Weights of a small transformer language model.
Size: 24 layers, width 224, 7 heads of 32 (1 for keys and values), MLP 576 SwiGLU, vocabulary 2048, 13M parameters.
Training: a variant of Adam for these matrices, 217M tokens.
Each number is 500 + 50 x the weight over its row's rms, rounded and kept within 0 to 999. Layers, rows and columns count from 0. Numbers have three digits each. The size before them is the row's rms in percent of the matrix's.

# o: layer 13 attention output (transposed), 224x224, rms 0.0386, rows 10-24,42-56,74-88,105-119,137-151,169-183,201-215, columns 112-223
# v: layer 13 attention value, 32x224, rms 0.0511, rows 10-24, columns 112-223
o105 096:499534539366484498502434508560541542417404448511510491473490552447486481568454416451543506471459492492473408522461551409600586461496561423534535493525525563490483545538490370469533515416504543613447579521530538427434462552480523495518559534513483501485497527513462514480482557560456526472456441501478492567484558510551542411490533457530
o137 094:503492551556474418557582528551524512512535475536503482530490531421454439455550544567570570484545509468565539528515452552450492409523491461450556445501520542415447530555525506441496476482500486458453565555591500515506448504522516564492428534526415528500623532459387493410466531487388520462482436481416566449499610484480480414509489512609
o169 107:494453445487444546604443483516554560500442557490530479562526538455501622544505468353517482430415416485474437485526467409433536526554544480434527460514512520540575524515529405601516562481527562586469530489447532569552522431479509482473408457544328543462538441462496520538455549541463490517492501617565520550503529548526560477555599520502
o201 092:507536573471458520472498564521538454419486469512616549420486636402411530407502474481495534408523480407543567585484504478432495395446580460524495509470491546475504501488381507462405486480525539462389528472570503489493576537509478601590509545568487571500486530540472533512556527500585505490529379515468573463520562625591490471501482545552
v10 100:568486469476491412433516557496408553581482491521550464515474461544448466529517431495490582503478464454529458511579483484454439488464537512545570488508507470521406552594468544385435552458551505506482508516485487441561438491438481531475542586521398513553542420431539475396493575486479492561585432527326469585506535578540458517446480522483
o10 115:478448541463595463500503496482494475454408563547369451473529421529469492532455466420419415556441497501480569506399523600546526499459510554510527387560604508436446474546487427535552500432499499514589467474463580460472500499493451518369495575389573414448456531441490521494575529503541486559462543539558502447508480445526479510513554515383
o42 106:498554545536543561440514441492502388472559468467464475403479564627387545491481494633471478519590527448547445480499454512520553496522503472464511459551410365536532482370455472621439468532540566500487529417509471525394472543509570497518472501537501515469459484516453526515479486428532534486500570560562539441495529460572483564461501479484
o74 125:591530632466478495490525508579586490546507557551438426495485567520503515572452505507396426486514530604527579536489462584507585462498512448487551478621531525580458518484456449590600488496520502550545448455463488481414480474458475515420578447428559390551468514534541538415458563438526483534419573468517484497537462413441557529486500557463
o106 089:427491450476509495508447493463490486482523456506505482494451511481532537538523485547376471476476478539452468565449515460499517442495496542487527484520646542511431517560505499539605534503519483571626454495485494491427538542437489511482563552560574401500444510627509475435564587555540608439411461522470522464531523445474526556481545512374
o138 088:458520533430572435501575480482450456486477466493458529602456548509509443533601480561455395506539476493515474519575495534526556378548480549459562461548510531459438486531539533597493438447502547518573443489556522396503468543540536516372513505485587429538559420481394555459523520508529498433564486524531544562446543451386421456591477501438
o170 090:481436413454477559568594378474548488450579497573425521533428554601583536550580533489510461504434473515515457482523451447523544484577476478443551450556639514553507526482496492542519517533492482563576507440438536487513471492433467548530549478560531458485504450478520538511571572484489501515484491570520499549516412392432469533563591511489
o202 093:470532570529561514449501482500546482523491500503511466460483530495563570481534524498469445534532450504527474598474522494474518437594562591517522576526558475573449530496526484522489474554525537422488489411553423532467452552483487486445570525553628409432455535608576578556509539516615469390551475565516555530415541487458581493551569588520
v11 098:438545596545440484517571410507537395469481396466508430477486541535457460521531494444374500565553514498522516573596521503539547505467525418460537449584462484585548518568516437492639528558481513489483484476553585519474486498576491463516424507490536473471532449509491571426458548510483470436499561428624552483465451505566462499485409608452
o11 098:553521455453483544457464491483485497476476444455464577515477542485520512446388487558513520480558496500458461567466471511520561436502473523491542653482505580487531516551522485453457427487457475461466384494593597457432525560425610448514544455459425481488483515568594433605431463524474491503479499480426511492528551536553544453533472401467
o43 100:459510478500547540488413566495434488502485491422450480523457438434505406452400455429497517562587443473483652507448487524575471505493468582507478557403529534466502466507559452464521483456496476466440448494540508442548498491582563512623531534494540505488524502494466513544581480621451485480519536523435434543498526531482603425517490490620
o75 105:502425450485497533467465552499479474414467537464538544483469439580537549479484519517519518513468459441456451469532441463542517515518452611475485486431454497468504438435564608508461500470496487462441574594431532577539533550507429507615586500598521548456445479508484443606558528456532597511582433529514545498549615418556463504537551409515
o107 095:471527461496584518536543539451463523462432521476444523496503426541574393509430490477578456443473474507389499477543471491512555503584477553560548517487563481457595545518498492516507505415476561459484563507494541509441517556502514512574541489510524505506445539451510498493458498607454543468423428641442519551566543550488479462485550494553
o139 096:485498416511530518412499600523382495440492540457572509460523454512484454448407556443505472540528549411435483539512431588462450494515467551453526437515552560485511472539567507477500498482514392454456494551506502543492474494430606513523491409520514485579487445593539444481557435585439543533457474506427466490443575512485540432529511492605
o171 105:428385456506430535557430553446527555466540547494487445549497477535538393479445558564477490519525499501500495541480501530462493471511547437509520531437610546468579528573538517485575505427387495524496478543536472567360552484485579504606549404557446444592506538535578524620524514504468574497482470540384535490603473597464583366550466508562
o203 098:502467482486521477506530371480505413540555512404469513469485506465490475472435504486511555464551433421478570453472537487494494534544513481575485438498353488492537531460469461509384479479428563460489516509502573539531554567438439542590520564486532480570437520506579510508644571492531609483433528521541540480558481485515524430616420516474
v12 105:385484442496497441520479440483465386490512466421512492546509490468530476453567606513588556469511508523502480487556553551518470452479590510514490467430456610571549514530468497544565465434442509492490543497561533517445582373580461455483445475502417587559508450436555561448533471557465540410463553501582531591486457479521486448497446485505
o12 100:510524415479475591418569441477422547560543565635432516439472495474451520446440409454490491523499576480518509494385487470547474485511556546479533571516478537514496471545423521460417469527451484480508418457607502515520513602509435476580526516505528457490421553522536434574478508499544448589534455546510531456531466535465503524471465426404
o44 106:523512570543537568503492517553600448540519489437513418518521536487489426474544463502493552493514456503510559556503462484476449570508398590505550447540520460522534462522521441599504450436456498480528565447549454448513474471485526554562447406521449471535470529433467467528504599487543495472497578596505449404440491448524566530483437491542
o76 123:457477485569549593440529430441468530480476439532520438499438448560428509525532470500464479585495490489529383489459542499499426520494475562460523507440498452486513489499554565526500540508455455486483552556449507505466482543522427447538524628580614594436506502525432453516537529527536489537545536560549519448522503396529378596493597455455
o108 101:511452469476550415506543462493504586422389507523463484545466564441511424541431428475512476497509578514421427485518489408532562457538482437542558450534518523481445575519511445474528501512447513498551509515481545384476493568451397488576501522452570460447463616454486480543498615582510555560485455482426489544513507505530455448599586523439
o140 090:550504514414442518479492533560565442483508570449563453552508543415461433465504469417423446645511550520422588493590516516509496470451505433512485468507557533499531490551534443554512503538544370481468471481481487508535530465430544551498516464506482495449505454507532471475468517502413487562504578541424503567440543435441529548556465376501
o172 095:494412484530472592552604567550525627517519520561466514543414532521469470444514483461422482544489599520572438506575420528403475606501590437460443488469556417421461520529472490532493528556518449555425588437485460523597457497613469462601538580529507509464542608502414499529462613485482479533490480459410531534578510527483535557505525513481
o204 095:491509528575538513469526391506521504432505474481536462458473531421413514486536438476510557521547510429443514500474536430455464553543586583573575494455517401546561431481473450550422454498470555422512508503475559508509521583462374581568502559508539536498538520522543501537614602510636533481506512480492568470436455466512513482644527522471
v13 100:475407444440596373477541456571506496476483344470379483503516504464532500462449595478559419462528531581485495507488424484491510487489427540382519476482506547449503516592507524538514452545527503571497530471463522619472520493480524498446624427471471547440486448505532461426511532517449522547446539481438374554504517573484495491427482451541
o13 096:543522563442542475489463487498509484472517568465544493522579507545498464539477411493440418544424549538517497469594578502578473491469513441532588482592500438459517511428464448534524546436496440523511488495473396463454408458503479542433534565578647460595463443532493535536504447457459505496507416569456531520460506372517471618476453581438
o45 107:538629612522432591572532557520461467434533584461571537472485514490520516494513495514457526556493550432600471512491490591521605547544515547463479429550516469462550456452461525482490431534441441493526485419457507508464528500387402492500505475488564471598557422486420501507483445511482504532522436503534589489508477454552458521546536502457
o77 100:494552481523476439496452571520453452411549509465555491524545517526505432576558493364460556522442517477488489449499559497566413498505472548506510498513477485406581503449508583497510487491463390562465450496504476528498483418448485442479473616452562468591467467469484512535498487524499483550522436629551441490479472422594478545494537541451
o109 083:539543492533448556514505541512527538511499468408526518514540500487505450501456506566352447536477532410510498533527539494461565447518593453479494384568540508507530447494478412550537432521450513438547504391494555487491498531465452646584478495517561479597489476487461589491417438489489517495478445470495566420502501448574590552529489497389
o141 099:464518545463432440523489535467470586421424507468552578538492493482489500527561472512464466482443523382521510530510532505551524461564523564521513487498509439537466460522611520500450529402531540448534455453512525403475469460503508436475519658465537484550582520499429578509480448607473497469527394510518484520463551493466481562532503551540
o173 096:601505557559486478511416501490589509382557536477489437490471485442535426379521455550505417436444490446535462460538550483456442566500549485534483453538433538572467461410425565562477504529446517488499511496404498415526491394460483513494413540468476609457526508471402548469507519492492476571536479495524475542463501487585543564450516580492
o205 106:545488412524523466512448535407378575433502555487535563526481515490513550501498477519417578482442494426503542468496558437463530542484549526511500546535531507490430541442486542472476485448535476614490529393508501541552489441502513446494529593555516501491445503472477489528494454540519497573588376477581497444490410434501512575564497550432
v14 105:455456501582496477477561509453468585506585545424440442485568546349579504466499459489499556450451450532444461451439524544499527463505511504395519505405527534566453515498554481598360419479443505537515567496554415469468595493424601505431546484478539522531457484542504558570486515533500535528433500469509500598542499517494491517424550406510
o14 090:489451405487437459496496457483448536459495554572524503520430417561475507506523522506450464627475539434554549503540539485557436506502467538603462497505510460487545498462489564453527567495514454503579520548488460488573460394560415457564442537484545524429479489386426448486525552482571487581589513536580467475501433475497388482471517535452
o46 097:536615512440475530559489510531427475512485549535549507433576509525506537488497531545562510475533486473416486506536519488581513582514560667524549442526549453501451420457476598501546411415497533482662545492450482463491458485445465557376531454521485433557551477480485435478504591465542436416499526402470507474443482502560430554565511509472
o78 107:448472510449552453508436467580450549517403462487535464522464533475440451514495535536480457497628547487436516510509576495505454404409515492519588572467544545537440482485516526523446491454456501433530451509568499433469476470506514490480473591450529518395613566449584483425535453570504452476500444525458519571441455587455541437441469631538
o110 102:537485520535574470489505461573501518492539501454510506461387528576402587451484493529435464585543459485565506501548495482432423562436434551546512526501473492550385489491483585462497540639520437502590494447508487510594485459527465571476418545511523469528606473487565507581532507403568483558550618422495433451554439518540491509529500563422
o142 107:515455521367510463619388570455572528385383481479488446508445526486512552564500455476457331468438459505418454507513564395525463556526541601531571530494480545540491473490476559521532490546544497515533399505410456456471516496514435443493513504519524514483527511480576573486576549604501413540502549570490476570433500533475454540556548580378
o174 096:540490532444562486439533543545525468481579509443487527458467486555522497494546508588535603576504535498534528498537611582528493513422422520537553534483440504522475485473436571491465489625518560447489525481553449445553402557569517570517463601402528442419481592490459519488475511477595467468535445506556423488537476479497453586490519647469
o206 108:532469407493565444526409526449451513437436485448548412472500518451501570479575432529489461576504500520480422603605537409479481510468538600497556539493566569574486467523539544513529497566539448458453534548466476485470503434484460506375509536461561472424615479420512539485511528595543457524536542498454496423475464475526534511498575582371
v15 102:460548485422500403465572534480451423598447474503466478567490539482474492580456500462491515492493536441460544548564513460500550426504544586528565487505515428540459497553487458496461495437578516494537507464578552449491508526528591539507482487489553435566523449509528571450523531421513521591543464439469448647464505533514474479388444526458
o15 110:586447469446499524511462514530474526393481569406470504473581435488437523442462488439481419483489524568452534482530510592465451496539510462522524458514594640439483502487474510540436479524472542424500413514487492501481483419476452536465563552433453475431474480479585518525535520531424467573400507496571477472458527547568532562574541495397
o47 096:525524552521516557510484498529471498382587476433535531497509474534490497477459562513478421486600571445484402570484399577509487507559502527557455510532479483528464573440458578465500440509497612496533459441472392551461437489522547451636551541543518417478549555490449488547441486471473511511508501493492543581527526523475481512485455540503
o79 112:588478573554519529537473540588519498458497543454513472483450528512536556484399534469431484475542524559541559500471529629495497455496522433486616543545520607518488529461435597563538491529476461508550444471527492481481470454433452498526559495440474456546510574474565531482510560452513455570441484518455549461488517497482512514492479613454
o111 091:476414484414579520537524507566442542513374460443511472554499523486564456457473495592477473507493531452411455549461482434475532518489528527505475565449585556483467497584406512463530457470413562501570430568544491510454455588428465498592590550510577461512450559544485489489512561549501588424453389438564545548494586440494431476447537516475
o143 111:504477534447578412510470528537397477373473530395503531516462553506523470460509574559427415498528520445462455570572489556504488395538502501524524555465528596460487536524533554452497397501537551449529405536515528415475488486473482566472548544468597460475535458520510493467508537514448559432565408474481546511458557466397489470586528485511
o175 090:567348418484466503580515398525461531498547536424525492516458519466629456518511502492534436479479476548464492538581516454410455515542494480517497475621586576541554527571554516500509538520506476573497419496474522510471444374465478527576500454502435518387475482437480447520560608546411519445459492531581526518444425498410548482571575571520
o207 104:520482594550565474480443455538556490357488561454562500450496580494491480459573568479424444452517486421470519600542562479518473443564524527560503582515457536600485510466496489480465408557529623508526429532541477490459472522425437548448574503467588374435454516567534531592541613513607445463479479513482610474487582516420554470656533542445
v16 102:561527473454492480533546560571433437535425471601457481495514461495436529492498500361484421424587497428468433564534429507472516472557588486566428466572491465563503461504417521524504491534592464425511376497540453549496458496443459518542489528488484527440494532538557564578452458561500490506451439491372438491539507574546523498489495508517
o16 104:561578512445554498401481435496589495494491440463497562458595498419496453485486475557450547481414545554449546547495613526503476554446518465498551591500489616474453593525562418517461447447445572493444434465577515506526498629516503484479418498460471451485482497475544444406543494525463502450455508501518510436427454581485568502513527446455
o48 103:499443503540538431451439497491470571439508490530486484519420522494525457412463421527544579448578534533547511486461468538510372482423429485558500603377430449521438574440498511476474568494470478471462437415518461508521539525519578432538489563470463502380556447443470542504495513469531475560550515559511438552545505531447543497478422533539
o80 119:645515592453512532460531479474603458460518529513495484510558485496563517467519549576474539459451485613551615533499466605492569561414426437468615467502541576530469549539505506594585502451526391545598574513532468554488495494485525492450515464544477450565531478554523551447563553379521556591513512422496568532501497403450502504516515538431
o112 093:426562421446574436535497480491509503311440481499487492502492484464529585499507518446469486421412537565541478511593532391569497502540502500506576486501562536392508542496450484400601513475477525508469442504499490585521548551464479452466566478483544461418433540503550460379431518603484493542451449610478494483446527486454509438498513484492
o144 098:492508566544494533468552450501459513476560493457536487463420504487540491469507478560508560498579496449577552513449465579555511498452447541415458550461498512432530542541561487461448475487388407469588436572582468501591458534464500589486491513459576484495654333503415493546497488485473476531584535442454554493490464556486502481371501442616
o176 098:476507422548507588491499372484522592504473508571500454556423565486566448483554457498512414410471517557461518477492483449469443490455488496453481483551536620461480536490573594524553527499448428493534456487385503554483537464501479428386468516483549516549457471468513585451564551510529568571591551544541467448442530465456499442477479610482
o208 109:503512487533510585553614495516488577531487499540451545540494409574518554525403479471526488491552537579588575397484426512507462503425393516522440589436508416428527549455431528463434544447463481586557560516508469506612520452552560490600487519466480525506487543562510573533500504474498514549524491467544502565472529492469512563440461502584
v17 085:501505578589489527538560613428491565556592422590482609426404512553513564437501523578543469559524520470510519495534516491539472449480636488417439488464508497510534464519515465565531454461490527508476472507511518587498442526520495437509504588535511538538372522520463424489531528525548562532490470542542570498524493391521445462543489567522
o17 092:512500514518506523531502446452467415475583527465417553528510455455507482490443483504460558590470552492381531524376491455544544533605523483464510523481512512541554471516553472434523368519492410562461470492549541470508486561454425507486457431474511405536539536438504470590490560558444466435488502448440532496502440530403540528489499514442
o49 090:494534458510486424512445512535460464473444523477558507465488513468490434556598529586540600524541399447473518487469455609518499479437490462482473566517541558570475502595487546506554427523439480446556517562498503433499513512421592558439456339433584579514536484457466545488578546565519506480488428416504465522449554541527543483460426504497
o81 093:467499505455470476432465474558526451546506492413468361513518498463413448454404441483481523507524548532468531507418554519533488566504478472547505504506511455455561502484511459485473414514442458406560446499536451425452532548508479560491452499440610533482519399528516541507493450468465483488546547421468510428538518570433529468464509523551
o113 092:535473463398520490481490460583533487465567521467529474562484639447528549502543522528542489549455511494532422649510438450495507477587457439605517434519477486592470522466524514457576500491494441545443466440537478512549568534476437501483468342495523502488522483495491501498558510535476486422457423461489509492430473508485544537583500510512
o145 089:483488501570508491539509459516544456444539500452558474433528537443497495541539574574641556566466514399538598567516458479515570546494561452513429492514470449535501458553505468425525514448454431501525491459549469465534551568514573569463441392483487434414514412533441520426495521484435481452409508555537541470435562495536533479427495451598
o177 088:414528465458524505536476479550500554494541477430553506526442517475550605556557554526444500525489546424457490588525450451493569480619512521550420462530432427528563565447488512364512453489594475529465518477556534478560486537432400499480504469388477487478464454535526490522544470569499484456498380491442494523469426484559537572550467535566
o209 099:497490421495514519513538512549471489505546480382553483497447474384444514480539490556539589640519502589520498495509511582466546480501487475517475495435554523484532588675475473505568507526448436408460582467532507411482495587476514575482494393486531577506596490553516483532485493491544548423538516471576477505490493475517475451421477520507
v18 096:559502556448487600509448470551524491408643507434589608369512475513511519544492527432530458498580445606489513552496527513520512553447377480464582545609547533448486502555535447535526556545451465527564493490462534526536556477518462542528489411470447545404482553520459533563449434550442552466576444488495508545503506514537543508466484490531
o18 113:566522405469468471479501470534536478560419430483534486524528576464548517512525414517550546496543419465509465460524502485451500466553489447479454554475409578537543484453510555495491513526581602482526567574434482491465532515458597494491466461399480608456552427475451424510495490499516410520481532470606483511511496463580441488507523513465
o50 087:521441427541488467524544473360500526583506578468620475600509483441583473578491545545502541479381506522527588440483553445484543515541478556464522436546454416436551473485542460505442510461548473483439463488554475471486485543604459422619474577469511505563462455466460429395460494537443469481476440610488422521493431488459527494674555560552
o82 110:490507380442500428548467458513480482539434451486534514556540511559556505420567502474539517529427499383508451456534529459515535491570482520516428520359441493500481459458538502425493512531491529439335564523516508498493574477526498483519483458486554556527583452399445386476420489530491451442476399521584437546494472450578532518521484431498
o114 086:535554536557415505554520498442445483508466512490526559551540530514473509476557468496568505473501494490488528402524479473584437541556528545471443519487383472533616385481464470538458412520547476451431506582452450510495512444458554488563438476475448557587522487387559428500428461466507416533506562457548498486443390509484517526456561440463
o146 094:550544458592537451470530518497510539574483447603561461501480425517501527511516473558488533519514508435454554409374472515496419553513522517513421413514462471578579519374475462498546505572525443510443498536467466548500469492486567374594466469539441554565386627490535435400520460478517474554447557535505459452496474474485473559510450524447
o178 095:618513515490521404479441518481481477537507419518461474518597533481416501494364440576490610446560511503446453420442623563490488437526518481528511484454465573545588413439520516452435444526423582506494465553489451441488505502459516510563483416450429424560517515497517524542375434462490479548532486477507526446529469476494524525543421460399
o210 095:528493477461439449502502556446471511584459487556517582544496432625472441500419422544540569512533529492521530419389505504560461508459532524455485426511445546430537491512479403547532563495474466593488546540449582499545521413592587472600452499546450483564485428387466426432464483506412472516518578536477458509484430491448483488443475410487
v19 111:523469496505475559536481520509446476530540501494485569539454505396412475509490425496510472529490490402528477498645488508522511481504591522479439492469524489494499534502429527546516488416571484448499447474582576433508476492531453489576448476555489487517556489563549572526489555489542558468397435489551459499473499450509454498508369596446
o19 102:465475518513513473496493457462444487520503513563384547488512517472414582454494463462431522509460599500417577466431527546442423480513515516512447552461558552565491507490449496454419394489423493480412376411583534533532486534517455539497537520492499463472433611548597469492506449462499429559531505474481514504537466630469569455494473421409
o51 118:538373475521596429445509492523543556513512436497494502548489559496469461459514518530467511460574487534505534478453472545497407463416381443478512579430504447492476547515474508551541505463486550501534463519600452454403473490647609456595474543483448467462479545485499473551508521469482492487463544466501504507535547588475550431405409521577
o83 123:534446512587523497478609495498496489539558533503448462529484477506488611495462479596393519526454486590572500480421557533486425521431469508427573558478505502465462458468492580581545429526434531467532506500434542457519420525532417519620544559556588552491507501517473445494548510404568477549600532442534572498574496457453451460521527464508
o115 107:462409484414623374513518507532522523465422530517462495570428551484565471533498506563522460462431525488440441579544495411479500415569478468512588494465619514466446534486503535467558456457433539549526536577576445492494455549565495478563570573497557472451384584488482467436488534534521508452508349490514560513518553527502467444507528489504
o147 096:483511539473525482496527570511464450479587492482492520503538520506524527483467563597434512551557599451534537560564426559462509404483446342433474545520616564482478488516524466486494448482431492521611542501578494492524489586516510567438516474486501462469471470509433421494441540425461464426512453414475607491610539517486515387526486429500
o179 107:444459379486519445524561431523470497567470569499483498558487520498543555503511469461424370506406579473383511513526410422405518529607556481503417429563543463542529545538513454551504537500435470552452556456462492573580467523603523422530542433437469434472405521445487485557534590540460502486540442511495556530523444555482536526511562505500
o211 092:472502507570552470473583504570582515483514510479472452523461539431473544479531546557481527493529531457584545485494516481473397432488459548569477626389474502508505488503399495472488405511425595447528468472575452457450509620603507569570502524543582493471503558572558526610572594482616533511522470530563544540513604616508527381543482534542
v20 086:488498436541575405494460525502454597459545415567480546473519510472561545472537587501561505460441536610473578501526531474538445443531408498575634559554532448475418490439452535486546519527540485538483530503368521522523506552439526427468531507465485519437488536556449385367519448517427481548475512489471465564535558520458494550512588436490
o20 103:505452527454453494541548530550526513509439535412566367599492517545520480572488478501505477531446450462563478551579454417463517486520477503492501435503460485429522528495603504576604630447534496524549636514400443518472502489479499449470568572507580504612454438532451560490509543498515510482482474550488522489481459368539418584476468574509
o52 103:431533570460437557528578485450512414465476557498506492472513440538475544500508574567481485548390483490584475447518594483542633534540604559478433418520499515438570466430577537459452423503499469498523501496441548577518498469446366505481506543446540502523419498462510496474469518530524549521508471538535533467495423420576484600594555476436
o84 095:497555488426466405527511496566547523525478470468613506496561538444554474571458468460587449453521475465488514503497473482505586524490546508459369495543451544513512465570554443422451486452507509532432461491538533539485533462430514421428488547397471461510465529472589547482434502567498472485509411591577470488478378442507567569503519488525
o116 086:422508525472439592542464517483520468576500498419561412452508457556467532455560534540439455605513507465555585531436540537479484582509545568417428430461486563482550499548522457545493455518526424476429451407427550570505519454531473488508477530475448522550513405523506513573530483438526456564555589461585522460492400485460524569559532522435
o148 089:502485456457471465516495382546529549517424515469509460499498479553498461522470404458572498439380458546537499476461592358541529562541530649549468515452427489511499519460533524498460508479466604455456521443476475439481490451512526450512494633412529479505390561457473480531514529537552473569517456494553499506452384501457531612561523585461
o180 075:442478522480458463500520453496584534481478491413597444453510470445477393530451488536479481551449539465626530468533542555516463520467480568535432495436447475513414434560572497515513439526525452490455424518446420496475461460479552489595441575497476576554479436501465546510555511506583447519499481517573455551473403416481519565446504453414
o212 091:560528506495530534480471538462527525515367590483521436481505494485506505455392495502564519478499470527454469478462586508528529533507575571468448477571479497462468499501647518423436513501561488553440481555453590531506487392488515395433488498519477493532430517470469521423482457563482428542552479565560462453460362429463487574524550449445
v21 104:404480473506468535471484517420457483465446595446466436458495477407603496489474554619465529503446463538438553467499478527500464521503495505476557498462527530496529519455501502517515515550469492534482478629513376503392521511485497503514499450509478526461524515486437498559565514459529560562512564414427574458560483489429527421488668513526
o21 099:488483543532477496527523555516456587468533500445579553502536531583519470526553469468503464457567518487576478472539464437553510460509459516545510447481494394451423525450509506458539635528575569521493616450399461430550468447494477489556520531521584492545526433493525505458530512477513540429541468584452516477511527496548408527498487514581
o53 100:544501518483506484530434485526482438460474501549529510478482514452476480481570421441552460474410485568412503527496638402499521572569487612541517462581558521508557478541502517470472436479572556498460501524376521555606558516446358635388586494500508435530454503478565502495481505591503446432515409491509508513429417497550497579572571565463
o85 104:443516476449520479568384539589490507488510486543533568479557585469499470454496445392558532476594554424453480524559539440498505454510551488541532498479521476511447490519469462423429526432506590561457464529518558445469520533452528486471434461446414442529547561469491465486483468567485491464500428591457416520422492645558525460527447510591
o117 099:519519603546462518477514484522485475516568527416497555391529516571433538455523445447498456524543503480556530443439589573436463584414419579464443602508379490564521468476495480531393489487515412502508471480418503452560532487518512489461474491428505459519576439519459567552535445420550448491576633469595448453547492518490525497546405536502
o149 097:557499452509402563597427496469562494514428518496457526499540565520504578487454418395497484409495512530493438508417557420460456543577472524583546476496449480553565493476458473517533466515479501535425490409382522456525553430430491440596464429475518433544391537496572517515505514570472412566551486515564428534413334545471582599536469527428
o181 117:522493551503516477470575574518479467471495420422504474427523541477473373474490466487538586521608537497517535506418581565554514450439414502515551541435467432502432512508471463472518519510481547460500446539584454454376536548507587572511513557554537446477542588564437522529491395454576481452481480491497517494519589535466474526446406446535
o213 091:587486434509433554562376511519484470523502527471554523521572566476492568510510440452576466489466501548505433470496448415511567576574507541549494482607465570518476550472494537481521551560562419505397433533367566521587525430439471479357412400501438461614568440509436468449359400527444381519524528494472464438528432445529477623534542464449
v22 102:597485439406457465523551530512399447557428583455521528569451480419503441477452400513481527470465513501490513569591566585474429440447633486540471440448491539525523483473502522422488450490493534475509418542486510490522535416523462531566451494512661480392459451446518477503487523564449447529546446413493523624520507569474500465557458482494
o22 096:522489578492564518514414544520533555450447511471420521509527526589525520532408568424434361515532534619450516481545503433480471553498520546533550535470572486509506578563390512553424552549376516495487463487507511471498477605480492578491528535459408482538556553505495577409502486487514491534469471513539463483475595512585526479432486472400
o54 119:504397483491529461515444537490560573507463400479457431530531568439463449524502444472548503480517479572458518522513506462433448408466450530515512584495475469555439569586435468510514520476419518458462399463548444474448496606503624498526550456512442474551527515490538541475494480522528407513567457588507466497502540556426511486515425481526
o86 102:505538585599523535507521451520514506492489524564481440417494519518517559515430497500438465531479523507537516478487456436531495521532479496504598482498576532527379500475473522610519503498526457521581527462454453470476466577416445582500509510475405482635503514571588515418588589372523509545490537465472521386481587453512470559551494581408
o118 086:424429547438506452532434567538511550406386467503544504476493547522436501552480541447486539494510518510416553507454496422494427422459573498468520545438578495584446523453446531487524538434467497439521430549650481497433472603537528499534565624480496465493473488490455537521510523523514498502503352511541456489431574477477468515440425550498
o150 090:566481561459479518517567560492511467501489530435486513410459514577483522542531568538407518517539577488535450577499379460547536478493533506418547540581524543494535512512438478513441454558455489448487492519576504505493542642407542581526523451483490451575513439549483504466517557424403549452573421475493448464507535459573452533435499469487
o182 107:523412545513523512540381460476538547415478502562458448484455576517516550555557487372475355504475436537460520545474487368484480538603510543493497495621481506522498504480541508567478518496481499553535422461471506570480570528446444537470481414455488481547449536444583459503533533504490494516549443538575549462465467387535471534535523499422
o214 095:553454437497418479543530535469554535519532476518510576457492544455476463495391488484434562536579538573537584479499402523459516439411477478464430501445498499476412558527397469484460392514457518535531519405511528462487480531534535542605565485463525439518491475503509493566462537523514524505496431526478534446562443534525463482486461477508
v23 096:383497510586515489450446499444483567390576456533510473418574451448561587496527541501427497429450515560470507498481461451468438546482434454539558529539522533522470485538576528550512539478468483487504519525452561493477502570413537455488575553477451509521447486573437514429556431559515491554525495482433511575528529571492500549417534592594
o23 099:514573556456495488532560512559438473522465472495615427593393522528526470546575540488560483468513428485588466550545509510543564473500454550424539460532414550456569472448471489490636549492587517539571539499490426428417509473533490471452573516456554532561587423507460544507490554520491589436538492558498503542491458409534461569548493496514
o55 112:496609497454452599512540455486478454479532600528525553439463469527487538435525569542468504552511531396559501504522545481519576575505560542443462435570440466460553456421506518495441459533526465474571514475456534565515502439467384542444504529499504502553537425560532416502461537475518518483551506451511507441434444421499437551522551424442
o87 095:507483459466493437510474517563477500527412493446518516533505556431494400485526471429549489469582452440453524456491497517524534476513568527496422542464385513501498548506458432438455493550530589448383469446576489438505539412544553454380424548456549456428508435442499457561532449603474431452510493610529441512458457602488495465486440473472
o119 098:475516503545423539482554477524519461532575535470499488482544518575482586398535508570482444563542456478494556446575491575483540530452462520482431482483386480484529451457430560505502464555515505503494513523472537505535573419543511551515392467472383524496524441567516482558494427417504488542552591465561519451567424478524473535492450485452
o151 095:522485460454553531533452417560521507466432482499442494586501585500486512542527418387498450447445422565503513463490590417489469563459488581573558507456401428565482520469522525476469496528534592515437500472513541441519492384560525477486447593488478502499481534470589472546524479506498477570561530582499448508490426544506555539548450526494
o183 096:472623549436519464463492554646527433465585549424611525481521514514520481437487580542570533428568541488547580445589534556562546403431501538516511487438454467564410429444421511484511421559521519475500454531535507480471421463469511510511509563445508556476485480552455494455495483448559533442506392457485410495502463493487424531518442530532
o215 095:501538541399549503541524482516461433493542534470474440550583411598516555455522512532597514480425480522470487454475566466477516597524462540477525468566391428508514484473570533509484583528551511522493443497499540558550506413549494443383420557507423498489533473439404424451432409415407462477606577543547476513487455442479489598523523450463
v24 100:385476519470498527498472558413498482411447544451457506431445570453558526539420472577481432499474484509377560563527521500603478454542562502379488456566451525574545502566509524542560513495479517509507476557611483541456563542466590502495546539438579559486499472440413589567557534452552510532450559476531551524535526443508556430515583529586
o24 091:532565413466492531434509454543409494566526537539597567533485509516490522440572596550494523469481568470546449486536529488557445472450508509515447538524490528476450452447513577450482469565564470495451522484519422470504522517580446492501511456581588521523461401552579458441412472526428479424496412526438515501452462529448468581552558476579
o56 104:461514463468498476508455546513426479464454558503506457556478462398546499449565562476536489589480486575409512555489510492490440538513501609493541462518609558443465440540497539522555450484465529420514525514500507476549448501490427563413564490416519437484486547544543491493520551603555508475534406388454474620424524484485456512474566476396
o88 103:553455501476490529566419526593444499493464508530561556469572567402542442406506464417511544456479520453464513413503452497492465500498479473555463556502510542454483479497376467539390532532485558412426483571572529412469600508499522527408404472484396442503476473500493457533538515539480486465403490504491479582411495564506500539448407520480